config.toml
n_layer = 8
d_model = 320
n_head = 10
n_kv_head = 2
head_dim = 32
d_mlp = 832
vocab_size = 16384
activation = "swiglu"
norm = "rmsnorm"
norm_place = "pre"
norm_eps = 1e-06
positions = "rope"
rope_base = 10000.0
rope_fraction = 1.0
qk_norm = false
attn_scale = 0.177
bias = "none"
tie_embeddings = false
parallel_block = false
extras = ["capped logits"]
init = "normal"
init_std_qkv = 0.0258
init_std_o = 0.0258
init_std_up = 0.0258
init_std_down = 0.0
optimizer = "soap_variant"
lr = 0.00429
lr_mult_o = 0.938
beta1 = 0.95
beta2 = 0.98
lr_head = 0.00895
grad_clip = 2.0
warmup_steps = 200
schedule = "cos"
final_lr_fraction = 0.1
batch_tokens = 131072
seq_len = 512
doc_mask = true
train_tokens = 656500000
steps = 5009
dataset = "wikipedia_en"
Each number is 128 + 32 x the weight over its row's rms, rounded and kept within 0 to 255. Layers, rows and columns count from 0. The size above them is the row's rms in percent of the matrix's.

# layer 2 MLP down (transposed), 832x320, rms 0.126, rows 509-523, columns 0-159
size [ 97  96 105 101 101 100  94 102 104  90  97 101 101  99 107]
[[109  89 147 150 133 132 138 163 193  71 180 127 114 116 107 145 108 130  63 134 123 135 161 128 124  81 147 103 122 119 144  93 130 165 181 116 144 121 163 146 142  50 108 143 163 198  84 145 215 202  98 120 118 128 117 136 182  94 134 110 176 155 114 171 157 106  78  96 101 107 166 170 161 147 140  71 147 144  95 158 129 110 130 126 167 152 150 132 181 168  90 169  73  99 117 140 121 132  75 119 130 188 164  86 111 164 125 162 168 117 160 182 165  53 122 155  94 197  62 118 165 186 127 148 130  49 134 102 133 144 139 139 135 139 129 153 131  59  76 129 137  72 126 100 114 152  70 149 136 198 105 126 123 149 128 105 151 114 115 171]
 [171  95  78  90 104 151 124 155 135  89 121 130 141 141 193 140 141  84 115 148 149 186 188 173  37 118 133  71  62 115  80 129 123 154  74 143 142  86 142 145 181 124 128 100  83 101 137 144 145 117  78  63  70 117 138 107 132 130 102 171 114 177 127  69 129 113 103 134 154 116  96  52  92 138 134 124 112  85 113  89 155 124 118 120 113 159 169 101 114 118 116 143 210 139  99 136 138 159  98 176  90 116 111 155 121 158 101 184 145 105 144 113 131 115 126 221 119 113 102 141 111 120 105 111 104 148 158 145 105 109 105  74 139 168 108 156 194  65 153 172 156 137 151 151 187 134  75 161 155 106 140  90 194 135 154 110 151 145 113 162]
 [140 130 171 158  87 129 115 172 126 149 158 145  71 163 145 113 111 120 105 172 115  71  92 136  72 136 135 149 117 137 114 127 129 204 132 140 184  97 109 149 123 167  93 150 175 136 103 118 157 175  52 195 182  97 222 105 125 145 122 113  77 140 155 172 131 153 124 144  86 108  95 117 147  89  56 157 144 147  99 168  93 157 112 147 138 150  88  81 112 131 150 108 135 108 167  48  84 119 142 210  81 126 142  92 127  68 129 117 195 133  74 165 134 141 123 135 147 139 211 103  94 138 152  73 133 146  54 217 115 118 195  67  75  91 133 127 158 137 156 131 111 156 104 153 107 125 164 166 132 156 170  99 126 167 157 149 142  64 124 119]
 [164 122 124 119 193 137 134  86 119  67  74 142 132 130 140 114 116 123  99 107 132 157  76 180 193 115 120 136 128 139 186 180 170 179 145 130 145 113 154 131 106 148 121 132 114 143  98 146 116 152  91 191 144  67 155  91 135 137 115 158 134 119 142 137 111 167 136  65  95  69  94 129 113 145 179 176 135  69 144 113  97 108 153 135 135  69 126 140 128 109 161 147 102 119  96 176  63  82 118 134 126  63 137 109  63  68 139  85 107  82 177 115  81 156 134 100  66 118 151 124 135 162 132  97 106  75 128 151 106 137  89 120 119  80 132  96 143 152 152 142 115 127 116 120 162 108 159 116 101  68 120 122  81 161 177 110  97  60 125 106]
 [129 134 174 159 148  90 142  77 123 138  97 150  73  78 100 135  76 129 136  85 106 137 167 142 126 152  80 147 113 124 119 140 113 106  83 156 138 195 148  80 118 142 129 120 134 135 138  92  41 144 110 127 187 107  63 147 111 171 141 133 145 102  91 126 197 102 126 139 153 110  53  81  82 159  73  82 107 111 155 104 144 161 143 158 103  73 109 105 165 108 148 159 145 131 112 171 136 132 171 124  80 123 146  51 110 108 150 173 142 113 110  73 146 135  88 114 124 131  34 123 130 117 125 128  86 152  93  95 109 145 181 135 137 129 160 135 152 146 138 245 109 115 104  78  89 159  84 175 127 148  98 138  92 192 120 128  64 103 124  98]
 [157 105 118  65 170 156 171 151 142  97 128 127 149  98  59 121 113 167 122 148 131 195 126 168 137 128 108 125 120 159 203 102 115 148 129 119 131 198 178 191 122 105 141 136 102  98 108  64 131 136 138 142  72 130 135 152 128 119 116 144 113 164 177 198 154  67 109 173 125 110 147 109 123 109 101 165 125 148 141  96 160 136 134  96 113 109 214  62 141 171 124 169 139  92 147 124 200  68 156 144 105 164 103 143 135 110 128 149 106 147  86 106  77 137 147 152 140 160 174 173 118 117  56 113  60  84 112  81 140 135 240 110 177 119 155 111  88 207 133 113 182 103 134 143 137 140 104 135 203 147 105 116 129 129 154 112 173  85 133 107]
 [ 96 107 154 161 147 155 139 166 105  91  71  86 139 117 165 112 144 167 123 185  62  99 186 163  59 141 199 124 109 146 120 122 141  85 120 157 151 176 158  96 120 139  75 133 129 158 168  88  82 202 101 135 172 159 118 149 128 154 126 105 165 153 128 116 138 159 152 142  93 162 118 107  81 145 145 119 147  77 159 138 119 165 175 130 150 105 162 186 133 127  93 116  72 138 106  97 178  91 122 104 166 126  74 106 135 161 123 160 122 112 133 140  84 163 144 164 142  99 164 164 107 161 158 175 127 167  68 150 123  63 119 124  71 171 147 122 107 144 117  84 160  88 142 192  96  88 140 111  94  92 117 141 150 150 136 180 111 105  98 149]
 [133  71 131 132 161 185 101 132 184 114 121 120 130 113 158 126 111 169  33 117 143 141 158 103 128  68  75 158  86  74 141 105 155 171 133 131 146 140 128 155 136 161 117 116 135 121 106 172 112 126 124 156 135 169  70  79 141  84 104  87 133  84 121 176 166 132 147 132 114 137  72  95 149 112  79 125 147  95 125 117 161 136  80 179 155 157 117 125 131  82 136 144 114 119 129 194 135 133 158 134  90 130 133 100 147 126 113 174 162 133 186  78 178 140 145 140 103 158 103 115  55 161 136 158 163 102 139 120 119 109 111 171 123 170 134 103  95 138 173  59 111 116 139 145 122 154 164 114 159 119 120 124 156 130 127  89  98 105 120  91]
 [160  69 106  99 101 144 139 160  71 166 179 150 134 124 169 144  98 105  75 135 118 144 127 142 131 183 151 142 170 138 113 124 173 205 145 165  94 103 122 192  77 177 164  91 142 101  60 154 121 122 184 107 179 149 107 137 159  79 115 137 106 169 154 165 183  91 144 174 132 132 138 180 174 153  85  77  75 102 124 154  96 141 120 116 157  86  86 172 144 199 164 127  93 168 101 145  85  91 149 128 103 124 154 127 108  81 116 126 149  78  86  77 113 170 160 135 202  76 138 151 107 116  96  92 103 132 129 175 168 145  82  90  91 153  86 175 125 129 130 105 161 129 124 129 110 136 106  61 176 119 163 117 143 127 158 142 115 159  84 141]
 [104 163 181 167 154 122 162 138 102 131  71 138 114 127 159  89 131 140 102 105 179 180  99 133 148 130 160 103 126  80  96 146 166 144 131 148 112 130 151  87 157 105 108 129  61 165 137 154 149 131 138 153  65  83 114 115 129  91  88 151 146 103  51 146 138 197 116 110 122 100 159 103 124 163 190 177 192  80  52  71 140 150  78 146 122 121 124  67 166 131 117 140 147  47 113 122 143 100 156 121 170 116 153 116 100 145 145  98 160 145 176 138 154  76 144 202 156 137 119 157 109  98 132 106 144 125 174 127 148 156  81 115 135  89 127 155 136 106 130  47  99 146 168 109 163 167 107  73 132 115 167 149 120 162 137 141 150 178 149 143]
 [129 144  61 149 118  87 108 122 146  79 111 122 164 129 186 114 141 163  87 112  92 167 160 129 168 170  69  95 107  80 101 127 135 203 194  83 121 112  90 126 108 109  65 112 111 125 127 112 128 180 115 145 149 131 213 115 162 121 128 130 152 170 141 107 125 140 161 103 105 117 141 109 220 149 135 170 130  89 126  70  82  88 112  81 145 119 130 142 124  75 103 101 116 146  94 160 107  67 168 128 194 152 100  85 129 125 134 160 149 133 135 103 150 150 171 141 103  95  91 120 125  75 161 124 218  94 122  98 122  77 153 144 205 135 164 139 113 142 127 195 111 154  77  70 155 111 184 181  89 138 168 122 108  90 110 164 165  86 140 122]
 [ 74 112 167 137 103  46 126 152 152  94 139 122 198 142  93 116 123 135 119 156 132 137 137 162 152 143 233 144 178 174  83 156 109 131 125 132 147 119 142 126 101 138 118 103  98  61 141  95 185 125 165 151 131 170  98 103  65 133 128 109 158 135 155 122 102 129 169 102 106 114 139 104  99 148 140  63 175 139 109  78 126  86 156  71 137  78  74 121 192 118 130  80 113 128 158 179 137 109 166  83  60 111 171 155 131  73 198 122 144 181 123 143  97 112 135 131 100 117 145 106 124 122 117  83 129 136 178 186 186 128 184 159 151 103 152 146 109 108 131 198  68 148 139 125 107 155 174 116  85 134 141 132 132 121 113 114 106  85 107 125]
 [137  87 141 162 189  79 105 143 128 145  92 166 140 172 132 105 175  95 150 100 126 213 144 113 116 125  82 122 173  92  89 128 177  84 108 126 115 157  77 148  53 190  82  90 106 152 145 134  61 138 109 153 144  90 144 120 152 138 138 118  85 110 140 141  82 178 188  73 137 178  96 134 103  99 121 130  63 157 136 189  88 120 149 140 109 131 168  82 156 125 124 142 116 121 117 156  96  88  82 145 208 131 122 140 153 163 113  88 133  77 119  81 144  99 115 110 131 129 101 166 116 144 146 167 127 139 115 157  98 139 138  77 165 121 146 155 139 142 202 120 104  94  79 106 173  86  86 150 135 160 133 125 114  87 121 175 130 113 106  85]
 [130 120 198 120 110 172 145 127 146 135  71 151  97 143 147 125 170 133 123 182 110 116 153 137 143 136 153 168 153 242 145  84 150 161 160 130 163 104 187 165 110 136 128 136 145 170 153 100 125 140  96 167 123 164  96 121 188  93 171 179 199 114 139 106 143 131 130 199 165 153 122 105 144  82 106 127 127 124 152 171  94 153  72  61 122 132  84 223  85 173  70  79 126 124 135  72 167 165  85 151 160 130 141 119  85 174 189 215 111 121  99 175 145 198 102 202  55 126 100 142 117 171 156 127 145 112 159 180 154 175 110 140 130  89 129 143 116  80 125 140 130 206 133 120  97 165 131  97 111 108 123 106  91 111 112 135  87  78 156 164]
 [165 151 135 121 136 168 130 184 112 119 109 123 107 156 184 139 133 115  66  99 111 125 137  85 167 155 108 176  89 126  43  91 111 102 146 132 103 169  98 125 164 183 117 100 108  78 177 129 128  96 140 127 177 116  87 143 194 134 167 150  84 121 144 135 123  93 156 108 160 108 172 106 131 144 153  98 135 142  93 132 177 121 109 184 140 174 120 157 160 178 133 130  89 138 122 179 111  57 173  89 140 125  86 209  98  96  95 117 114 178 138 169 126 146  99 157 188  43 110 105 127 153 146 106 197 193 138 118 137 154 132  97 149 163 128 170 122 113  61  94 136 220 168 133 174 112 152 197 151 118 118  79 161  89 163 188 104 154 143 150]]
# layer 2 MLP gate, 832x320, rms 0.139, rows 510-523, columns 0-159
size [ 90  98 110 100  91 109 104 109  94 106  95  99  95  97]
[[137 145  84 188  43 146 150 182 192 142  82 156 157 110  97 118 178 110 127 133 192 140 168 103 172 100  96 110 141 127 148 106 143 115 161 103 105  88 122 137 106 178 124 135 115  84 133 116 109 147 131 154 127 142 156 138 136 113  90 166 119 150 121  95 134 171 125 121 132 102  99  79 113 157 104  86 113 152 124  77 112 101 131 119 169 103 142 160 106  81  85 157 106  72 101 107  80 100  80 168 161 134 162 119 119 121 133 131 122 142 130 114 121 149 140 129  98 148 137 160 112 101 137  61 133 181  92 139 150 119 110 125 128 134 160 184 154 151 118 133 149 148  88  29 131 110 110 101 106 164 162 122 161 105 162 144 128 140  99 176]
 [173 202 147 168 141 159 146 175 161  64  84 147 130 120 198 115 126  93  87 157 144  77  89 115 121  98 159 153 103 123 104 133 160 144 178 130 172  89  83 153  59 111 140 105 158 164 120 138  94 151 104 162 101  98 182 135 133 138 132 118  90 183 135 152 171 187 159 102  24 128 114  83 145 110  95 103  56 130 112 176 120 107 141 156 143 144 107  76 150  74  97 113 146 115 133  93 106 115 114 114 103 128 131 126 125 132 158 102 118 116 116 143 112 131 143 102 165 153 185 128 126  81 153  96 115 122  84 205 154  94 177 134 137  76 137 137 182 113 133 112 131 136 166 138 166 128 163 181 106 161 148  77 168 197 248 109  93  80 118 114]
 [180 144  85 141 146  81 124 127  75 186 159 144 129 165 168 101 167 107  95 136 155 129 178 141 113  85 150  83 164  89 143 104 181 144 109 116 178 151 104 107 114 145 160 186  96 157  73 114  46 107  74 130 100 119  93  97  90 197 103 123 117  85 123 129 122  98 134 119  97  62 126 115 110 120 127  85 101 140 129  77  93 163 116 113  73 157 111 192 155 127 115 134 129 122 192 138  83 105 115 203  95 163 133 110 118  79 104 135 117 174 120 160  99 129 157 145 142 122  78 121  64 124 125 132 175 102 169 149  81 119  96  97 148 162  94 125 137  74 147 121 104  73  89 153 143 118 124 196  94 106 192 165 143 140 127 121 163 136  96 126]
 [147 140 104 124 192 145 144 130  86 143 174 137 148 150 132 129  99 100 118 126 130 126 124 154 156 139 109 126 133 119 133 167 125 193 149 121 115  56 143 128 149 141 130  72 143 141 109 149 103 126 128 131 160  97 170 128 165  77  78 127 132 140 115 140 106 137  66 166 121  86 148 178 124  94 103  95 103 121 109 119 114 140  80 137 132 139 141 151 164 162  91  67 146 242 124 176  97 157 185  95 141 125 144 131 135 190 112 110  73 153 131 118 171 152 161 144  60 130 132 125  97  92 115 137 104 146 101 154  77 124  83 105 127 158 150 136 103 118 117 173  82 167 154 143 104 150 109 140 106 231 162 156 108 132 111 104 164 124 138 111]
 [114 164 140  82 145 126 163  80  96 102 121 125 162 186 131  92 141 137 132 181 175  91 114  79 121 126 104 133 159 139 110 141 177 155  69 132 103 100 137 164 120 162 108  68 106 136 153 125 164 137 121 136 160 115  86 165 162 152 141 130 153 151 153  82 104 136 121 121 158 106 133 119 142 202 171 102 163 130  92 115 117 146 120  95 129 129 133 127  84  55 144  86 107 124 134 169 142 121  71 136  82 118 183 139 129  95 141 175 104 101 112  81  95  64  84 108 130 101 149 191 109  87 145 172 114 179  70 160 131 117  71 115 162  94  82 145  89 137 194 121  94 134 105 123 145 103 162 130 125  87 201 138 141 105 129 113 144 110 119 106]
 [142 111 185 122 179 157 153 131  98 120 119 125 134 135 143 155 110 116  79 142 149  87 153 131 143 118 105  66 183 150 135  96 121 168 136 124 141 181 105  97 132  97 116 144 113 124 170 126 101 172 128  87 118 146 125 121 139 129 159 150 108 197 103  86 177 133  86 113  62  92 107  68  92 104 145 148 108  99 167 123  86 158 128 141 124  98 130 123 121  77 115 104 135 119  89  46 124 109  69 130 134  62 147 137 129 164 139 131  73 118 153  98 129 101 116  87  93 144  98 132 145 117 197 116 146  89 129 139 175 175  74  94 192  99 144  90 108 158 179 112 122 106 144 128  66 115 146 122 186  94 142 173 114 120 153 117 114 150 123  68]
 [107 172 170 114  79 100 174  83 192 160 118  79  93 188 139 146 150  79  94 177 127 138 132 180 181 151 164 136 188 134 142 125 139 114 156 142 128 116 154  71 147  83 112  86 150 103  94  94 120 123 140  89  64 156  97 143 159 114 133 124 167 156  53  81 157  90 113 161 136 121 128 137 120 116 127  89  67 105 112  71 110 128 109 165 148 109 139 146  99 160 144  94 139 154 117  89 144 161 126 153 181 123 114 119 149  55 189 102 122 122 100 100 180 139 194 160 160 190 104 115 148  85 196 112 120 135 156 167 117 101  99  63 111 106 112  90 125 102 111 110 115 166  89 185 113  87  84  93  89 172 166 132  82 171 113 130 152 125 138 121]
 [166 170  92  96 134 125  73 171 163 117 128 144 126 164  78 159 149 124 131  87 122 128 159 129 146 112 152 162  97 130 170 179 110  94 100 131 134 131 213 130 183 111 154 127 127 133 118  85 191 131 102 101 140 148 125 150  86 109  93 122 108 170 153 160 140 130 132 131 148 114 203 126  71 114 214 135 152 170 187 129 146 152 179 152  95 119 125 114 129 112 114 152 146 114 152 122 121 141 128 153 105  73 122 115 118 174 107 143 109 126  72 128 154  76 166 165  95 201 122 122 196 134 169 104 145 132  70  88 114 140 172 132 134  56 148 138  90 142  83 130 141 102 162 164 154 169 162 143 145 119 163  95 141 105 106 155 114 105 187 115]
 [171 131 132 163 156 115 152 146 181 146 172 156 125  99 134 157  73 151  98 138  96 158 168 118 130 151 103 172 139 131 112 125 108 122 156 138 124 128 111 120 138 128 103 168 203 144 103 104 108  99  73 140 189 176 130 128 132  97 155 133 131 183 122  94  90  92 151 146 101 158 105 147 101 138 131 161  67 151 134 108 117 163 143 117 108  94 111 155 117 185 118 188 159 145  98 169 165  64  66 137  23 142 145  52  97 175 116  47 129  73 143 124 135 141 102 180 169 120 151 136  95 183 123 138 127  85 116 148 106 149 124 152  87 115 124 201 156 132 165 189 150 115 130 102 104 111 127 180 156 131 104  97 164  97 147 131 149  77  94 134]
 [135 104 128 109 133  71 104 117 131 149  98  88 119 107  97  80 129 201  87 132 131 129 129 150 110 187  90 157 131 154 179 120 105 137 160 125 153 143 142  91 134 118 147 103 133 122 130 111 152  87 162 136 135 115  85 142 139 129 106  92 114 106 167  66 166  99 192 115 119 149 127 138 111  97 114 164  78 152 115 141 171  72  91 211 132  81 123 140 166 163 161 130  63 133 150 168 109 148 122 133 118  90 173 146 118 108 150 162 173 131 136 129 117  83  79 181 157  60 143  93 177 119 161 119  98  91 142 102 124 126 139 116 158 123 145 137 144  48 136  36 125  76 162 188 101 144  73 159 151 116  86 168 126 124 107 198 107 135 147 141]
 [180  87 132 143 106 100 138 166 134 170 110  92 152 141 122 185  85 113 135 126 150  62 124 152 132  79 125 107 179  78  74 109  67 120 158 109 138 131 147 111 180 109 111  40  97  21 204  98 103 119 134 113 198 105 127 114 130 175 170 136  81 111 141 154 142 147 103 167 143 133  86 100 100 115 110 140 117 128  96 146 100 181 121 119 159 122 147 135  84 144 111  91 132 152 130 140 101 194 140 120 105  84  64 164  95 146 173  97 173 169  94 117 176  93 140 136  95  72  47  90 134 105 180 111 139 151 131 151 166 167 183 158 154 122  77 123 170 151 148 147 133 117 128 155 144 123  80  83 144 132  92 104  76 128 101 168 157 112 111 148]
 [135 133 175 152 156  96 141 127 127 136 108 205  66 121 176 170 136 155 160 156 138 170  61 101 111 163  68 157 136 175  91 156 146 131 104 105  51 158 153 176 126  85 110 144 142 161  86 120 118 112 155 124 126 134 103 136 127 154 171  58  95  86 155 101 104 105 103 189  81 161 140 142 110 134  82 142  68 143 148 182 116 117 188 145 187 174 116  93 174 146 150 130 171 122 181 129 107 138 145 179 158  80 110  78 109 127 146 201  85 156 129 117 116 142 173 139 129 130 148 146 163 215 123 144 100 115 107 159 138 140 126 148 155 156 164 181 179 153 113 102 124 121  99 103 176 142 172  44 134 167  77 116 213 174 139 169  77 115 142  85]
 [180 132  97 109 114 106 131 139 165 159  78 125 124 168 154 131 100 104  97 146 147 149 108  90 141  91 168  91  90 161 177 101 176 132 130 106 139 153 103 165 140 121 107 118  73  87 159 143 176 137 152  88 141 117 164  94  66 133 111 141  93 144 119 108 167 159  74  96 138 124  63  98 112 102 146  98  67 177  97 156 142 117  86  89 120 129 114  61 138  83 117 131 141 120 104 139 166 154  93  96  97  99  73  92 129 114 103  97 100 170  84 124 108 161 136 119 200 196 146 148 200  52 157 168 130 108 105 120 196 120 102 108 138 146 188 146 110  89 152 117 127 146 144 107 162 112 117 136 165  98 136  94 139 146 133 209 115 145 150  61]
 [102  94 138 121 111 144 115  31 118 154  69 100 123 112 120 139 153 105 126 186 138 167  81 126 136 133 111 123 139 176 130 142 109 119 128 122 136 135 129 117 120 122 133 117 134  94 145 124  71 128 111  92 121 126 149 121 100 133 132 102 126 104 173 114 127 152 107 126 112  73 138 136 104 109  83 109 111 100 116 115 116 175 121  29 121 142  72 162 149  90 102 116 137 128 141  98 130 145 108 168 159 174 118  50 163 206 160 105 166  84 102 129 171  77 120  98  78 106  72 161 101 143  93 179 119 103 155 121 169 128 119 157 143 116 125 132 137  92 172 162  79  40 134  77 101 145  70 108 142 142 133 109 115 139 128 119 174  92  62  70]]
# layer 2 MLP up, 832x320, rms 0.138, rows 510-523, columns 0-159
size [ 88  97  94 100  92 104 101 110  96 101 100 100  91 110]
[[149 107 136 150 161 176 145 167 129 134 106 195 138 146 162 113 174 124 133 154 110 172  95 177  89 161 124 117  82 147  91 167 114 152 153 157 130 166 112 145 142  45 192 185  67 142  73 141 128 162 143 164 101 126 140 168 170 138 101 165 152 157  94 121 117 101 142 122  74 118  81 100  71 126 125 172 160  65  80 151  92 144 142 197  93 181 103 103 100 126 130 155 124 163 125 124 115 134 121 107 180  99 126 150 163 123 187 138  97 148 177 105 109 137 181 146 138  94 200 152 144 119 149 144 121 135 118 187 139 102  76  83 124 133  80 151  69 149 127 142 158 140 105 163  83 131 179 116  80 155 121 119 121 110 144  83 182 166 164 141]
 [185 162  61 112  84 152 145 145 109 138 120 137  94 150 177 131 115 130 175 123 152  90 111 158 125 106 154 111 123 151  94  81 147 164 128 105 137 155  95 197 137 139 122  94  86  97 126 122  84 151 133 136 174 102 137 140  81  93 153 142 152 185 186 123 158 128 131 103  29 100 125  79 136 130  75 115 117 176 147 174 128 128 121 165 176 156 145 126 155 103 141 158 142 121  92 135 151 123 100 103  55 158 146  95  90 146 114  90 153  66 115 167  90 107  85  57 131 113 180 135 108 153 112 145 108 136  72 166  70 142 186  54 153  84 151 155 165 141 128 166 131 118 100 134 150 204 140 129  85 147 130 171 152 136 141 147 120  76  96 106]
 [126 140 140 115 109 121 130  83  82 163 157 135  57 101 122 121 132  92  99 112  90 145 133 101 140  98  82  86 107  84 138 149 135 111 129 135 149 117 199 110 148  82  85 123 107 145  99 143  63 157 110  98 129 155 122  73 139 144 127 122  94 137 143 112 113  86  76 147 183 110 199 208 196 116 123 101 105 144 169  71 113 147 131 145 126 136 122 156 123 168 148  80 162  79 145 182 189 126 188  57  77 174 135 111 147 104 133  74  70 201 175 152 120 111 131  95 103 132  96 107 101 125 126 155 107 135 210 155 145  96 151 134 164 156 102 141 162  79 139 159 145 117 111 137 129 148 153 145  87 163 138 144 178 149 128 116 116 201  70 106]
 [159  79  61 127 150 119 108 162 134 141 105 126 113 112 165 141 127 147 149  96 124  85 135 137 147 130 127  92 149 109 141 160 135 103 170 184 115 155 143 161 120  83 114 130 130 119 137 136 149  64 125 161 118 169 103  79 171 139  99  52  52 167  81 142 144 180 135  93 101 111 174 160 123 137 172 162  99 130 128  92 123 128 122 113 131 120 132  83 118 140 105  85 169 113 123 103 162 138 158  97 133 104 157 149 140  91 155 146 116 115 153 160 115 136 101  96 140 189 125 161  85 143 127 146 123 113  66 150 113 103 117 167 150 183 120 101 118 158 198 103 110 127 167 146 156 120 126 111 119 156 159 147 134 181 132 114 123 101 125 184]
 [166 168  93 103 103 122 129 156 123 110 213 132 180 126 141  89 149 162 101 176 152 163 158 107 162 123 126  85 161 100 167 123 120 131 107 129 148 151 143 169  88 127 101 120 125 129 113  90 171 162 103 114 115 126  75 134 138 188 110 166 185 183 165 118  86 145 103 141  96  74 176 174 115 121  35  90 102 170 123 120 167  71 115 105 147 120 134 100 168 203 146 133  61  94 102 118 129 139 105 138 130 139 152  95 109 116 162  82 130 115 132 114 196 168 140 114 166 115 148 179 100 173 118 119 162 147  97  98 193 133 155  93 114 118 134 106 108 124  82 119 116 135 172 171 131 121 141 130  85 142 153 138 140 125 112  94 177  83  99 149]
 [ 53 137 105  98 127 148 108 109 171 165 145 141 157 143 140 213  90 102 132  75 164 113 203 140 126  83 105 215 140 131  88 119  84 157 139 189  86 133 117 158 184  88 173  97 139 137 109 113  91  86 143 120 195 179 121 132  74 116  25  72 148 143 113 133 148 140 132 128 132  97 103 161 162 125 123 113 110 153 115 100 180  85 131 125 114 108  93 143 129 115 185 115 148 108 201 106 105 115 104 135 143 120 111 110 165  93 117  90 103 135 129 160 120  77 135 120 163  99 134  96 104 188  65 103 132 137 103 148 163  98  88 108 155 104 147 154  49 138  87 140 139  82 117  71 155  95 136 127 153 159 101 144 147 147 134  78  81 126 140 107]
 [118 166 139  79 107 137 125 100 141 103  97 136 159 145 125  94 127 108 114 137 119 107 118 122  19 134 176 164 108 120 142 137 114 165 129 140  92 120 123  89  80 108 113  85 163 165 186 134 171 132  85 125 158 104 102 136  94 108 111 176 104  88 184 143  89 164 141  87  96 177 125 129 109 129 118 147 100 132 126 169 117 104 131  93 134 145 153 114  65 150 141 103  80 165  83 150 110 162 104 102 110 119  54 130 144 119  88 142 122 162 169 118  79 125 166 120 146 136 104 119 145 133 140 170 105  67  95 120 114 113 166 110 109  98 147 150 131 112 178 174  52 100  93  76 141 167 130  86 144 116  77  89 124  96  81 114 120 117 131 180]
 [117  42 159 112 115 103 150 166  96 122 151 175  71  76 120 115  94 160 111 125 113 166  63  98 199 151 158 136 141 127 133 138 128 119 120  89  52  78 169  93  98 117 168 143 138  90  52 147 122 159 116 191 123 116 114 111 134  93 128 133 128 106  84 132 148 124 169 162 199 171 139 130 132 155 172 114  77 149 106 127 130 149 147 109  88 106 129 100 149 169 141 118 142  57 152 107 183 123 142 170  96 165  68 149 142 129 136 131 187 102 148 123  94  69 113 125 173 168 115 108 118 175 177 142 113 140 149 120  80 145 159 119 133  70 111 188 174  93  99  86 146  58 160 156  95 158 117  42 130 127 196 144  82 136 131 170 142  70 152 127]
 [210 108 131 119 166 154 121 138 184  97 144  99 147 186 107 105 106  67 122 181 125  94 128 121 133 147 107 151 127 159 147 131  72 126 139  76 113 118 120 142 111 148 124 130 168 144  84 125 117 102 129 133 198  86 173 130  71 190 178  81 142 103 171 125 103  55 133 195 167 185  96 157  86 124 156 131  98 158 145 115  91  94 147 102 157  93 100 100 111 121 117 166 139 140 101 116 108 149 102  99 102 110 104  28 109 133 143 134 118  90 113  96 143 172 100 128 149 106 161 149 162 188 104 117 133  93  80 128 144 161 129 171 125 186 134 132 160  34 167 142 200 100 109 148 131 116 112 128 168 136 117  65 167  96  92 141 105 112  99 128]
 [151 111 206 116 123 161  89 189 116  90 165 156 127 116 103  94 208 113 150 161 150 144 168 208 118  74 174 138 108 125 121 151 156 106 129 150 120 116 172 125 152 144 117 176 115 129 107 132 154  82 128  64  94 131  95 135  76 129 115 184 120 145 123 227 124 176 120 165 125  77 105 117 107 134 175 144 154  91 104 159  92 152 139  89 125 136 161 165 103 155 124 153 155 154 137 134 169 124 124 112  96 205 144 116 110  75  71 124 115 149 115 138 178 122 100  35 130 109 159 161 118 165 145 135 143 186 131 149 144 119  99  75 108 140 131 122 148 163  88 172 151 140 149 132 100 127 148 122  96 196 153 120 110 140 125  81 122 138 146 135]
 [120 135 121  91  72 155  47 151 143 143 159 121 133  98  97 101 164 103 100 133  88 186 131 111 120 141 117  83 153 120 122 136 175 160 162 123  89 130 109 110 103 118 134 182 152 135  92 142 110 104 117 114 133 165  99  83 146  88  95 119 196 100 141 156 133 155  93 140 154 153 101 145 142 154 128 162 112 152 114 154 132 144 122 130 115 119 210 112 127 152  90 143  96 110 108 152 116  94 113 115 178 136 124  93 166 121 139 136 142 154 187 133  93 184 158 153 173 188 127 129  63 147 155  85 161 134 141  60  55 115 110  59 107 107 122 124 120 128 110  92 143 100 169 110  76 107 129  94 107 141 145 169 127 112 163 114  61 132 203 102]
 [132 210 115 150 173  95 127 115 154 162 135 178 113 134 138 192 116 138 147 125  92 136 111 145 101 165 132 157 130 126  93  68 166 108 115 147 146 135 133 166 130 116 145 111 134 179 214 117 144  91  81  99 181 202 119 173 175 105 207 136  93 154 101 158 113 159 132 151 129 113 135 119  81 103 156 109 142 128 172 155 103 186 134 146 152 147 109  69 172 144 127 136 111 132 124 103 167 123 161 130  93 147 137  93  93 136 149 169  92  95 140 106 119 170 105 127  94  92 108 152  78 157 141  87 122 152 133 125 122 142 129 165 160 214  93 121 163 202  86 165 139 162 133 136 147 116 146  56 140 139 151 109 145 125 141  51 154 172 136 111]
 [ 94 170 145  88  81 122 179 109 158 125  97 116 112  74 122 141 143 165 144 208 166 152 118 146 171 146  90 110 158 160 116  91  98 159 147 145 144  68 130 128 142 109 103 103 127 150 222 141  83 115 140 100  80 119 127 117 104  87  64 139 129 119 178  82 146 136 118 120 140 158 170 148 139 135 143 127 126 152 126  72 138 185 121 113  46 167 145 118  44 176 114  71  96 142 153 105 125 181  83 145 200 138 129 101 124 124 153 125 128  96 162 163  97 192 194 124  91  97  56 119 161 146 149 113 153  75  90 127 189 175 125 193 105  82 106 125 105 102 175 111 174 139 168 120  96 165 132 147 127 183  72  92 148 145 122 104 166  95 158 145]
 [121  90  85 164  68 139  98  96 129 150 138  62 143 146  97 134 112 195 150 160 125 127  84 133  93 133 152 114 107 100 166 133 157 146 150 101 142 169 108 106 146 144 179 126 155 194 141 150 108 144 134 149 133 126  83 113 139  87  99 126 175 116 112 117  82 148 157  98 103  83 106 190 122 131 142 119 222 135 129 132 148 144 187  90  99 124 168  60  99 108 143  50  89 126 121  66  62 130 121 191 129 129  70  95 153 157 200 128 176  85 102  89 119 160  83 143 125 136  86 101 105  37 115 147 129 109 149 118  91 125 105 162  97 118 186 163 110 144 163 161  94  58  55  57  79 137 125 117 125 146 129  86  58 161  98 123 123  90 141 144]]